Each number is 128 + 24 x the weight over its row's rms, rounded and kept within 0 to 255. Layers, rows and columns count from 0. The size above them is the row's rms in percent of the matrix's.

# layer 5 attention value, 64x192, rms 0.0341, rows 0-63, columns 96-191
size [110  93 110 109 102 105 105  92 105  91  97  99 104  99 105  99 101 107 104  93  92 101 102  88 110 112  84 109 101  99 107  99 104 108  90 112 106  81 117 105  95  89  88  98  92 112  93  92  96  92  89 104  91  89 103  90 109 105  86 105 102 103  98 101]
[[134 126  78  90 117 109 135 128 109  84  84 105 141 152 149 150 102 167 111 153 134 123 110 126 158 140 160 113 105 133 112 123 142 122 160 120 156 134  93 138 133 165 137 120 116 115 120 138 125 101 100 130 106 131 109 142 141 104 143 121 139 118 165 170 153 140  92 132 133 174  89  99 113 116 134 129 166 110  95 115  85 111 100 105 136 117 115 144  79 101 104 150 127 155 145 135]
 [161 138 116 136 120 187 116 103 158 179 102 103 128 123 143  91 150  98 117 128 108 181 152 116 167 167 133  88 145 130 158 104 134 108  99 138 139 139 150 150 149 122 137  90 137  88 184 109 126  99 115 116 109 132 117 113 128 100 121 132 128 147 120 118 129  95 138 163 156 124 107 121 137 101  99 141  88 139 125  87 136 131 118 118 106 116 118 156 143 128 113 132 134  94 116 123]
 [ 95 129 135  97 125 109 125 136 132 138  98 191 127 120 147 151 135  99 142 106 160 164 124 132 127 145  71  98 143 112 130  74  85  98 133 152 166 138 108 130 152 138 113 148 115  97 125 132 153 147 127 112  91 108 144 114  91  96  97 154 105 160 109 110 105 106  92 165 127 145 145 153 100 127 150 156 165 124 137 121 136 106  85 166 147 112 130 153 124 142 149 119 149 123 136 129]
 [171 117 149 107 142 146 109 108 125 121 139 154 110 153 112 171 117  92 106 103 144 102  92  91 159 128 112  83 113 140 136 144  55 127 128  91 113 145 122 121 144 125 161 139 135 122 157 125 131  90 131 141 138 126 159  84 179 135 101 128 101 131 149 157 154 148 150 134 140 128 123 108 169 140 141 127 135 165 129 151 123 147 138 185 148 118 151 129 125 136 114 142 115 108 127  93]
 [ 60 121 176 127 133 140 150 112 146 140 114 118 119 125 146 110 147 126 152 111 123 103 111 170 141 132 131 115  79 154 167 108 169 149 126 121  96 109 139 146 131  87 119 152 136 139  92 133 154 130 172 107 161 145  92 129 105 108 111 114  99 133 170 120  89 146  90 100 115 168 138 143 126 134 127 112  84 109 155 142 115 125 120 112 129 147  89 132 139 135 108 116 112  97 119 137]
 [155 122  84 165  90 147  94 119  92 107 115 151 112 131 103 147 105 103  90 131 126 151 126 115 135 141 129 130 136  72 147  81 100 145 147 168  93 130 126 146 159  92 122 147 106 167 168 133 108 130 108 106 136 140 127 122 133 151  81 120 126 112 129 100  92 133 145 167 150 105  75 143 152 120 127 110 154  98  93 141 116 140 155 130 151 158 143 138 128  94 110 115 159 136 133 135]
 [150  97  98 116 129  94 133 154 182 125 120 101 132 122 121 103 142 195 137 148 119 106 104 154 140 142 104 152 121 129  87 136 101  79  95 138 115 116 146 127 174 102 107 156 131 140 134 181 140 123 167 171 157 103 148 140 125 127 132 121 130 119 107 133 167  74 102 102 138 118 119 131 108 130 123 169 138 105 121 131 156 101 117 124 117 113 104 160 122 165 114 120 120 137 142 129]
 [127 161  99 133 143 153 118 102 145 117 123 132 110 117 121 188 112 103  73 155 153 127 161 159  99 156 144  97 160 125 139 137 145  91 152 109 129 124 160 103  83 138 114 134 123 166 121 105 156 146 142 131 132 169 138 131 133 110 114  97 142 103 100 140 151 134 157 106 129 139  86 142 133 173 132 151  97 119  83 150 133 163 176 137 111 155 102  94 132 125 111 140  90 154 129  98]
 [124 127 105 151 131 107 124  77 170 121 137 121 150 106 114 134  95  72  82 133 132 143 138 131 130 163  93 129 134 155 149  84 127 148 152 124  93 114 113 142 146  95 128  65  91 103 111 118 133 105 143 119 135 121 147 126 177 117 127 140 134 104 172  87 135 103 143 100 153 144 115 104 149  87 140 138 127 155 146 144 143  94 149 133 131  80 159 132 156 137 146 117 120 154 112 175]
 [110 121 135 129 148 114 115 102 110 119  83 151 132 134 100 130 104 150  85 124 122 132  92 156 112 143 161 181 109 122 103 180  98 110 106 109 134 138 111 154 127 134 109 168 147 114 114 115 122 101 160 148 128 107 103 138 127 147 140  91  97  93 111 135 101 123 137 129 189 121 134 138 181 116 103 134 117  94 141 147 139 156 135 138 121 101 159 146 105 127 110 144 125 155 124 106]
 [ 78 107 120 146 132 142 138 139 174 123 107 170 130 118 115 158 133 114 135 142 124 168 135 135 120 131 101 157  96 102 125 106 121 113 138  87 130 100 136 125 111 128 147 128 129 169 177 159 102 123 128 109 139 133 169 149 121 112 139  97  87 110 113 136 128 144 135 118 139 104 116  86 104 158 113 103 115 123  89 149 158 114 140 133  81 142 130 145 113 149 160 145 171 130 142 135]
 [101  91 117 147 147 127 179 140 140 145 129 121 147 118 139 138 152 137 110 155 111 153 127 143 135 158 147 138 136  92 103 155 165 159 124 113 107 160  78 121 100 116 139 127 119 122 103 158 132 110 106 146 158 145 131 113 132 162 107 103 147  92 148 116 129  90  97 109 115 108 148 133 161 114 109 153 161 153 123 156 165 100 138 107 131 121 119 139 134 101 154 125 146  96 153 163]
 [131 116 149 118 102 180 145  87 104 138 109 156 128 135  73 146 144 136 182 141 122 115 154 127 110 145 138 144  93 137 146 107  80 161  79 140 102 150 141 134 101 118 155 103  94 139 165 112  90 125 153 144 128 141 161 150  93 146 150 106 109 126 163 116 172 113  99 118 155 162 186 149  98 156 160 144 133 192 127 133 111 100 137 169 107  97 134 100 116 163 115 131 114 126 114 127]
 [120 108 129  68  90  96 146 102 104 138 102 122 150 142 139 158 110  98 127 111 132 149 148 151  96  88 140 123 133 102 136 168  98  69 164 167 153  99 148 127 118 158 104 142 147  62 165 137 126 165 141 119 155 126 135 125 192 142 106 125 125 151 121 119 115 106 117 121 143 140 164 148 136 142 112 125 106 111 113 116 157 111 153 120 143 132 117 139 127 126 149 116 109 113 125  78]
 [141 117 117 177 132  86 141 126 132 142 110 136 125 114 123 119 137  82 187 129 152 135 128  98 109 153 118 146 151 172 148 136 122  99 164  89 126 156 135 141 137 133  98 128 136 116 119 167 119  91 112 128 137  94 126 128 133 129 126 148 133  90 150 155 115 123 112 144 147 131  97 108 157 155 175 144 162 141 128 149 109 135 125 107 132 155 136 150 128 129 169 100 136 128 127 120]
 [108 101 139  90 126 136 137 169 129 129 172  92 130 105 138 147 153 126  92 125 103 170 128 112 136 110 119 133 143 149 182  81 140 174  55  95 133  94 110 135 160  56 134  96 136 149 154 147 124 126 164 140 160 113 109  95 111 124  98 155  92 122 138 110 122 129 175 137 121 161 147 149 131 122 100 102 121  68 135 158 132 148 134 109 154 135 141 114 101 131 110 138 117 139 116 124]
 [106 152 144 154  96 103 154 145 109 119 173 175 138  69 105 116 145 170  96 157 112 161 107 117  99 109  97 137  74 122 119 135 140 168  90 111 167 144 115 125 130 118  90 101 157 104 102 158 130 113  92 119 158 137 110 106  77 154 120 120 176 148  84 153 154 145 106  99 138 149  89  83 110 120 109 121  97 136 156 109 123  91 118 145 155 115 141  88 128 142 149 135 138 110 114 101]
 [ 96 105 152 104 114 128 131 142 118 140 118 135 118 161 114 147 149 151 116 146 119 113 158 117 152 157  82 153 165 131 128 136 170 104  87 135 128 165 115 109 149 131 145 130 149 133 103 116  96 121 152 116 140 173 146 127 153 144 120  91 167 111 102 110 157 132 163 144 133 136 184 172 128 110 128 174 140 148 121  93 122 108 102 115 138  94 108 108 132 144 118 111 101 156 128 121]
 [143 155 157 125 138 184 112  83 174  84 151 100 142 151 149 102 155 129  97 143 134 110  96 136 114 144 122 145 149 127 103  97 111 137 147 103 105 139 111  91  79 101 101 112 141 118  89 124 136 123  94 120 169 125 112 121 131 126 138 101 123 164 120 104 176 123 143 144 108 148 133 115 145 114 152 159 109  85  79 119 104 128 154 167 114 121 147 113 120 148 135 145 125 136 156 160]
 [136 147 107 152 132 114 104 137 123  87  97 124 149 144 113  64 125 100 158 142 140 147  88 124  94 133 144 108  99 106 106  79 135 149 126 120 154 127 135 139  98 151 100 171 170 122 147 161 149 111 131 120 119 130  99 117 149 168  82 142 143 131 113 145 123 126 132 122 153 145  97 179 156 127 147 144  64 106 133 152 185 157 105 144 151  95 114  85  95 120 100 131 182 124 101 156]
 [125 124 135 100 124 132 136 167 154  98 131 128 130 102  83 100 147  67 151 171 137 133 146 114 141 145  98 147 140 162 119  69  86 118  76 120 145 118  76 144 111  94 118 102 151 145 135 131 154 119 119 106 136 126 108 173 152 117  87 112 131 114  91 134 120 144 130 140 107 166 122 162 109 168  86 133 122 126 103 128 150  99 124 119 127 102 111 118 144  89 119 134 114 114 147 127]
 [ 89 111 137 128 122 115 141 132 180 122 115 122 125 167 112 156 105 114 126 107 117 165 144 125  81  58 137 120 171 137 123 139 148 122 161  93 123 129 128 109 158 132 124  94 130  77 128 173  96 138 102 192 138 129 109 125 110 152 133 132 182 102 147 132 108 134 141 100 157 124 175 161 158 123  96 149 170 138 105 123 136 104 119 172 140 112 122  87 140  97 123 116  95 119 111 166]
 [118 109 115 178 152 123 123  80 164 146 111 126 123 127 113 169  99 130 147 131 163 131 113 151 123 159 133 136 109 133 133 134 151 163  88  71 135 120 137 104 110 103 157 102 163 121 150  94 162 124 135  87 110 141 137  84  98 126 116 124 121 154 162 123  97  79 100 126 166 144 151 179 128 133 134 124 128 100 113 120 112 140 138  95 114 113 110  71 124 139 138 130  91  97 133  99]
 [ 98 108 100 112 123 126 129 115 135 139  79 117 129 158 138 113 159  93 140 143 134 172 138 141 157 134 145 138 135 119 101 117 143 119 119 117 147  95 112 125 153 120 160 117 117 160 102 117 122 108 114 157 140 142 180 133 130 157 158 153 100 143 158 105 146  90 103 144 113 138 150 137 122 155 158 121 113 147 187 132 151 116 102 155 151 130  99 155 121 130 137 160 101 112 102 117]
 [139 115 165 117 116 117 141 130 102 164 133 113 120 160 107 138  78 140  90 149 147  95 165  84 130  94 144 116 148 172 119 100  95 147 142 148 127 116 150 127 113  81  94  84 130 138 149 110 132 132 158 117  94 179 104 150 106 135 121 177 100 111  89  86 141 120 141  84  87 118 123 119 163 141 149 149 111 137 142 119 147 127 129 113 102 114 116 139 128  80  82 131 115 109 149 117]
 [101  98  87 138 108 178 137  96 105 117 125 114 135 114 130 138 123 115 127 118  84  87 111  88 120 138 126 134 133 123 127 156 153 123 148 142  56 113  95 127 133 117 126  94 103 143 110 112 138 145 115 101 104 104 148  98 132 135 115 121 111 125 140 113 152 190 144 128 134 107 156 150 111 145 129 131 131 134 164 136 107 126 114 163  95 160 133  91 145 113 163 132 134 131 130 159]
 [154 146 118 123 168  91 147 128  49 132 170  99 127 112  69 108 127  89 146 124  91 134 145 119 116 156 136 123 130 102 142 115 140 131 134 118 117  93 174 113 161  96 134 134 140 108 122 101 112 114 101 141 127 135 121 125 110 112 123 141 107 117  96 122 119 132 120 107 139 168 170 115 118 111 101 130 109 149 115 141 100 139 110 136 141 138 163 150 129  86 115 151 145 114 163 155]
 [122 137 136 136 112 136 131 145  90 155 144 113 127 140  93 104 147 145 132 113 138 118 149 108 128 103 130  75 125 119 120 135 121 135 160 104 138 121 179 133 158 132 144 165 138  92 114 101 142 118 146 147 189  90 118 112 137 135 118 138  64  92 117 120 127 138  98 141 130 114 150  93 110 142 107 151 144 169 120 109 101  99 161  87  84 116 127 134 113 128 154 125 125 145 132 176]
 [ 84 153 179 100 123 118 178 150 120 100 156  95 113 141  82 119 144 120 125 126 114 190 126 151 118 135 126  67 106 134 104 104 109 113 148  97 139 127 129 116 143 105 124 129 139 132 151 168 112 138 128  91 113  88 126  89 131 149 134 125 127 138 127 149 121 125 128 173 132 160 165 140 118 122 140 129 132  83 134 113 169 149 149 125  96 141 132 155 158  65 122  84 124 137 145  88]
 [143 113 131 122 145 129  90 110 103 119 168 129 116 142 136 105 143 136 132 135 121 114 134 145 168 102 152 118  96 102  79 104  98  72 100 122 121 107 153 136 110  54 155 134 119 123 140 106 130 173 139 146 126 107 145 155 156 120 111 124 103 103 138  96 151 164 114 120 144 114 157 118  89 107 131 101 143 157 161 149 150 151 139 101 161 139 169  68 118 175 126 107 139 139 117 106]
 [146 111 103 121 160 143  71 155 136 131 176 115 132 156  91 122  87 151 158 128 116 113 126 157 130 129 151 150 182 144 135 166 101 139 122 137 123 110 135 120 117  90 122 154 116 152 118 134 113 129 129 102 111 117 141  79 180 122 122 106 150 158 186 131 124 100  91 144 129 152 100 145  84 136 120 137 125 105 148 103 132 145 172 175 139 142 119 141 133 164 155 144 103 134 122 149]
 [143 141 101 115  59 126 148 160 119 112 125 157 129 133 113  96  84  92  87 165 120 111 134 110 115 142 104 108 150 132 129 186 158 112 119 138  84 120 119 136 134 118 138 161 105 166 176 155 127 112 133 123 159 149 106 126 111 137  97 162 150 169  95 141 121  91 141 136 144 110 150 142 118 140 113 128  77 118 141 129 119 126 142  76 126 120 140 105 138 106 157  71 138 131 137 173]
 [121 116 126 134 146 196 134 173 156 102  84 136 134 119 136 165 119 122 152 155 102 128 148 116 150 160 118 159 107  92 103 147 107 144 119 180 117 116 117 103 124  96 121 159 169 139  93  89 124 146 139 136 141 142 145  99 116 126 118 121 113 138  98 132 135 155 129 166 114 164 193 121 124 145 113 170  90 167 134 131 141 151 115 158 176 126  92 125 130 147 133 147 123 139 107  86]
 [125 177 124 156 164 204 132  97 108 186 108 124 136 114 116 168 139 103 157 124 115 107  86 137 144 147 155 133 115 146 113 130  92 116  99 147 132 126 119 144 124 166 127 161 127 117 132  97 108 110 127 126  99 138 137 135 108 139  98 109  99 153 136 134 107  73 170  76 115 141 135 111 125 139 107 118 111 114 108 128 139 124  90  89 117 151  91 165 116 128 120 102 133 123 117 145]
 [121 142 177 124  95  86  93 154  89 179 141 121 125 120 112 106 119 156 146 126 100 179 114 104 152 163 146 109  91  81 149 111 141 132 132 178 110 104  96 119 102 159 143 102 108 134 139 102 113 132 100 126 120 110 133  97  93 151 136 117 157  94 130 108 112 146 130 102 108 128 149 154 135 162 141 126 118 136 131 104 104 153 144 130 133 109  94 140 107 126 153 128 110 104 134 108]
 [172 113  95 123 115  99 160 120 102 140 120 137 112 108 157 120 148 150 161 129 121 152 130  73 163 117 146 132 102 123 129  87 138 107 115 168 172 157 116 136 123  93 138 128 122 110 126  86 135 133 188 152 155 146 103 110 178 151 149 137 144 138 150 108 109 150 133 139 129 108 108 114 116 134 149 124 113 150 143  97 162 115 106  91 124 155  90 123 130 117 109 116 135 116 124 175]
 [140 186 106 109 128  97  97 122 137 151 140 141 126 140 142 171 130 139  91 149 152  92 122  94 120 122 130 141 109 158 145 138 139 148 132 138 132 128  97 116 127 119  80 105  92 117 101 101  89 117  75 129  91 103 128 108 102 120  93 123 156 104 171 129 178 154 152 116 142 103 134 165 166 102 117 136  91 162 157 123 101 102  97  67 104 128  69 172 122 138 141 168 141 145 147 128]
 [165 145 103 142 118 141 125 150 124 108 146 102 122  92 122 181 103 176 149  89  89 137 122 176 111 101 124 158 138 161 141 183 135 112 108 167 154 125 142 127 105 147 124 110 166 151 122  99 152 126 190 105 137 133 131 167 116  91 133 140 134  97 135 108 109 147 134 109 115 156  99 135 133 108 120 148 113 139 108 144 141 123 103  99 129 109 129 157 132 147 138 192 118 106 172 149]
 [ 75 154  90 127 128 128 140 132 113 127 133 156 144 119 107 133 128 108 124 148 133 141 176 119 101 163 157  86 136 124 133 173  85 142 148 142 131 167 150 137  98 182 107 182 120 112 113 135 144 141 136 116 128 139 140 131 158 136 148 112 108 127 136 133 127  99 139 131 124  84 106 158 146 113 148  96 182 113 116 101 129 124 110 193 122 165 155 128 143  94 139 121 111 159 101 116]
 [137 153 109 112 105 155 126 128 101 111 120 139 139 112 135 107 110 145 138 120 135 124  96 161 131  86  97 153 104 121 114 121 150 154 146 137 113 142 160  91 109 114 161 103 150 166 160 152 157  82 120 133 153 143 149 169 130 110 141 160 123 174 126 144 143 108 117 147 148 100  78 126 155 167 130 142 137 128 143 146 126  91  91 116 126 143 115 103 106 105  80 170 140 120 134 107]
 [132 136 119 173 143 110 137 167 154 124 122 156 140 131 143 140  82 134 224 132 115 122  90 156  95 119  91  70  99 105 113 129  99 118  74 131 122 145 113 136 132 115  80 100 146 114 107 147 112 146 126 166  70 126 123 112 129 152 152 163 148  88 150 146 117 106 171 128  99 119 135 133 137  93 133 117 172 154 114 137 126  94 161  98 143 130 133 117 118 138 111 177 147 128  92 169]
 [128 159 120  92 172 147 119 119 125 153 147 142 136 131 156 107 171 158 155 122  94  97 105 130 124 126 123 122 138 162 146 100 144 156 107 143 105 122 152 125 144 127  55 136 136 123 162 140 134 105  90 113  48 173 103 139 120 110 113 157 109 144 126 126 141 175 140 111 157 119 158 163 140 110 169  98 144 130 128 156 119 106 148 150 125 114 122 112 131 124 119 108 139 148 135  96]
 [141  96 138 140 145  46 138 130 137 110 128 122 118 154 113 146 107 135 146 106 174 108 157  89  85 146 118 124  96 115 103 148 116 143 113 133 128 150 122 152 140 126 148 111 120 112 125 154 127 137 114  93 145 158 164  97  62 142 157 116 136 119 133 121  96 114  68 153 159 109 158 120 141 130 124 185 102 109 117 167 100 109 144 121  96 164 125  94  90 153 165 141 135 142 107 110]
 [130 141 123 146 105 134 123 146  99 188 143 115 124 127 132 128 144 167 148 127 147 114 135  95 143 106 163 101 136 102 100 142 140 127 167 125 134  90 128 119 129  68 163 125 139 145 153 119 160 142 119 139 109 103 129 133 112 160 141 107 138 124 121 116 153 154 137  95 171 135 123 142 112 132 118 151 130  79 154 155 116 110 150 136 116 167 147 130 135 138  98 120 137 123 102 129]
 [147 156 150 161  83 129 109 132 115 142 150 132 128 105 127 105  76  98 171 164 157 129 102 152 149 133 120 166 121 128 119 111 134 151  94  82 100 152 123 108 130 156 137 108 116 139  99 155  69 143 128 127 140 117 130 109 153 145 130 148 107 105 148  97 124  81 136 102 137 122 112 172  95 150 138 131 127 149 104 144 132 107 148 127 118 110  96 121 137 134 155 132 173 154 104 113]
 [119 122 176 127 136 110 103 113 119  94 119  89 158 145 151 111 111  98 148 128 126 208 148 139 146 161 130 149 125 115 117  99  80 102 170 125 135 114 138 119 127 129  73 107 113 157  93 126 133 123 121 129 101 128 162 131  91 140  92 125 122 106 153 152 134 159 139 159  95 101  98  89 141 188 113 149 170 124  96 108 126 100 123 117 144 105  88 129 161  83 112 123 126 126 134 129]
 [110 169 158 134 110 124 168 144 148 123 151  98 136 122 132 140  86 131 131 144 127 123 135 167 181 160 123 118 144 136 104 107 137 160 119 154 130  92 130 139 107 146 156  91 115 141 107 176 114 168 152 134 149 158 172 118 145 125  96 138 152 111  99 153 145 142 139 146 143 141 114 155 120  79 117 125 104 125 125 103 134 151 123 140  86 110 123 115  81 137 136 137 117 143 136 105]
 [160 159 102  85 149 101 171 150 141 178  84 132 134 104 134 128 109 110 109 140 153 113 145  89 140  81 156 156 102 125  95 105 163 161 131 202 123 119 107 135 105 145  95 120 146 115 131 110 111 173 123 144 129 103 137 165 139 117 126 119 173 132 104 164 138 152 117 134 132 111 177 111 154 151 117 101 120 112 102 119 146 118 149 150 114 118 145 118 121 140 129 134 126 100  94 141]
 [ 84 115 171 135  90 109 156  98 157 158 129 144 117 151 148 115 155 144 203 110 137  97 119 106 128 149 118 121 144  85 136 115 123  96 115 154 110 151 109 125 134 104 163 108 126 101  76 176 121  77 123 113 146 118 151 139 142 122 160 121 164  89 148 140 142 160 174  92 112 163 107 106 139  89 155 148 165  98 121 132 133 137 138 124 107 139 132 134 156 100 128 137 123 123 162 130]
 [159 146 145 115 138 166 127 154  89 126 147 124 118 142 118 150 119  94 152 131 161 160 106 127 128 142 150 154  84  87 149  96 155 127 104 134 118 176 146 137 109 162 141 159 151 137 146 118 144 102  99 143 114 136  87 120  84 143 142 134 145  92  70 124  98 140 144 154 141 134  97 141 120  87 138  93 134 125 111 124  80 107 161 147 146 108  98 123 112 138 146 153 162 111 126 131]
 [144 154 130 144 118 150  82 156 116 137 117 134 105 120 103 104 102 116 153 162 159 144 120 109 148  97  97 146 109 101 135 135 139 121 117  82  77 128 144  97 152 131 137 143 123 114 130 161 148 130 131 115 111 160 119 148 143 122 170 111 100 127 112 164 142 182 116 196 130 153 153 118 145  98 134 158 130  81 118 121 155 111 133 102 110 151  94  76 144 133 149 148 145 113  89 116]
 [147 111 110 149 162 189 186  70 106  86 133 165 117 158 145 152 123 131 136 162 121 176 146 116 142 106 138 135 109 146  97 122 135 154 169 150 119 165 134 119 125  98 121 114 117 144 138 117 144 129 115 151 120 134 128 120 116 136 109  98 106 155 115 125 138 143 113 113 144 130  75 153 136 174 124 167 111  92 133 109  91 116 126 123 119 131 122 144  91 108 123 130 118 120 105 133]
 [111 150 143 132 102 141 119 109 109 133 125 102 147 118 138 155  89 146  98 176 135 100 145 103 163  84 149 121 100 122 104  91 133  89 145  88 146 133 153 117 157 138 156 169 147  96  75 133 124 151 125 147  82 134 133 119  93 163  99 158 128 153 135 111 120 112 135 155 138 116 145  95 167 163 121 126 129 107 126 143 122 163  92 174 148 150 109 139 125 163 121 103 100  85 102  97]
 [147 137 121 148  92 154 156 109 126 118 123 123 115 110 118 113 143 143 138  87 137 118 138 125 101 205 145 127 140 162 125 133 108 134 105 132  85 128 135 129 133 134 146 102  97 117 123 118  97 115 140 162  75 159 111 135 184 112 135 122 150 146 104 120 115 160 106 143 121 160 155 168 133 169 106 124  71 131 141 114  84 170 154 121 154 143 121 128 134 141 140 126  83 147 112 108]
 [ 93 124 114 152 137 175  81 176  63 143 132 135 144 136 116 121 124 149 121 135 149 132 177  97 143 154 115 128 159 157 127 148 165 117 115 114 133  81 122 120 118 155 111 120 127 141 156 139 115 180 112 107 148  99 124  98 124 138 157 102 125 151 119  85 141 137 111  93 101 140 145 132  92 124 176 137 131 140 144 135 126 136 115 112  89 105 161  93 149 118 152 109  95 130 152 138]
 [139 100 142 116  95 110 107 136 141 129 145 117 138 123 103 128 128 146  95 154 143 100 118 151 107 105 124 112 104 125 113 126 169 126 134 144 143 145  94 135 100 141 164 126 134 157 131 167 142 173  96  93 148  89 103 162 169 120 110 168 105 156 124 185  87 122 137 102  84 107 120  99 115 120 144 112 131 117 135 177 137 136 187 132 151 112 123 129 144 155 132  96 118 137  92 150]
 [142 119 148 139 110 147 144 149 144 171 169 116 126 140 114 101  85 124 143 145 138 162 130 140 106  92 133 146 130 122 151 127 150 137  79 129 115 136 161 144 131 115 143 100 144 114  75 159 106 114 145 139 149  98 107 110 163 132  75 109 106 141 107  75 147 119 103 135 158  70 157  97 161 142 162 122 145 116 101 141 128 134  95 147 155  97 144 132 108 124 104  97 124 143 147 142]
 [136 161 115 150 117 132 130 154 142 149 165 133 154 146 118 141 135 154  94 156 139 147 175 114 113 111  90 130 113  81 159 119  86 118 165  77 100 149 163 146 130 102 122 176 131 143 146 118 126 131 125 139 147 158 122 107 116 136 129 103 149 123 134 121  89 137  69 104 145  96 100 155 115 139 145 138  99 145  79 127 114  84 119 153 118 137 149 106 120 120  65 129 133 140 125 150]
 [141 102 152 141  72 134 153 108 142 151 131 151 102 129 161 137 153 134 132 101  83  61 136 149 112 170 115 109  98  85 146 129 131 126 165  95  99 116 140 107 101 116 126 135  95 136 163  59 133 117 103  85 144 166 143 147 164 129 116 170 116 106 124 144 110  74  93 158 145 111 126 135 118 157 148 101 121 176 116 126 127 140  83 116 161 101 104 108 136 118 161 149 141 132  81 146]
 [142 110 137 100 141 166 118  91 110 110 164 135 131 112 118 158  68 110 136 118 134 105 133 116 123 102 150 130 137 111  98 115 108 144 202 116 135 113 178 127 105 140 128 102 117 156 122 164 122 159 154  97 130 136 140 102 134 100 103 151 128 123 143 118  86  85 110 130 130 106 112 114 139 103 103 104 151  86 110 155 150 113  94 100 117 127 103 152 126 138 123  99 158 133 124  95]
 [103  98 109 182  79 182 104 136  99 141 158  83 133 131 145 144 139 121 173  91 154 136 104 121 128 147 159 113 116 111 104 127 145 126  79 142 129 142 179 119 162 126 135 158 126 103 117 111 136 116 115 125 124 120 150 127 146  89 145 152 184 133 130 138 116 107 148 163 136 120 102 118 117 171 146 118 109  92 141 138 117 135 121 101 117  97 131 164 132  73 122 140 133 153  83 130]
 [139 107 121 154 114  96  69 190 156 140 128 112 123 152 132 157 101 154 195 126 127 160 139 155 111 120 133 129 133 118 100 109 138 111 135 119 109 107 117 140 125 111 142  64 139 141 133  89 126  80 126 121 115 104 102 153 115 119 152 133 139 133 100 127 146 146 136 146 131  93 183 157 137 108  89 109 112 128 146 153  78 133 125 132 107 138 110 106 138 109 109 141 141 137 111 134]
 [106 168 204 141 126 130 138 103 149 138 107  81 150 130 121 116 175 104 133 133 124 126  91  88  92 105 161 100 100 126 118 144 141 143 143 125  95 119 108 119 150 146 121 136 146 170 106 140 149 131 157 168 160 161 158 168 166 130 113  93 115 146 129 104 106 139 132 140 135 115 109 127 162 111 104 159 110 171 125 100 127  87 115  91 123 127 133 108 131  91  87 118 123 125 132 102]
 [155 137 120 120 131 156 134 176 145 142  83 106 110 129 135 107 128 150 101 134 129 140 118  98 112 114 145 134  77  70 112 121 145 110 184  91 101 147 126 129 123 124 159 142 119 156 169  76 116 122 137 128 119 106 117 114 143 138  97 108 110 128 149 116 112 139 131 142 109 141 102 157 150 170 119 136 178 134 147 144 167 171 135 140 113 122 137 136 143 140 176 146 103 124 148 111]]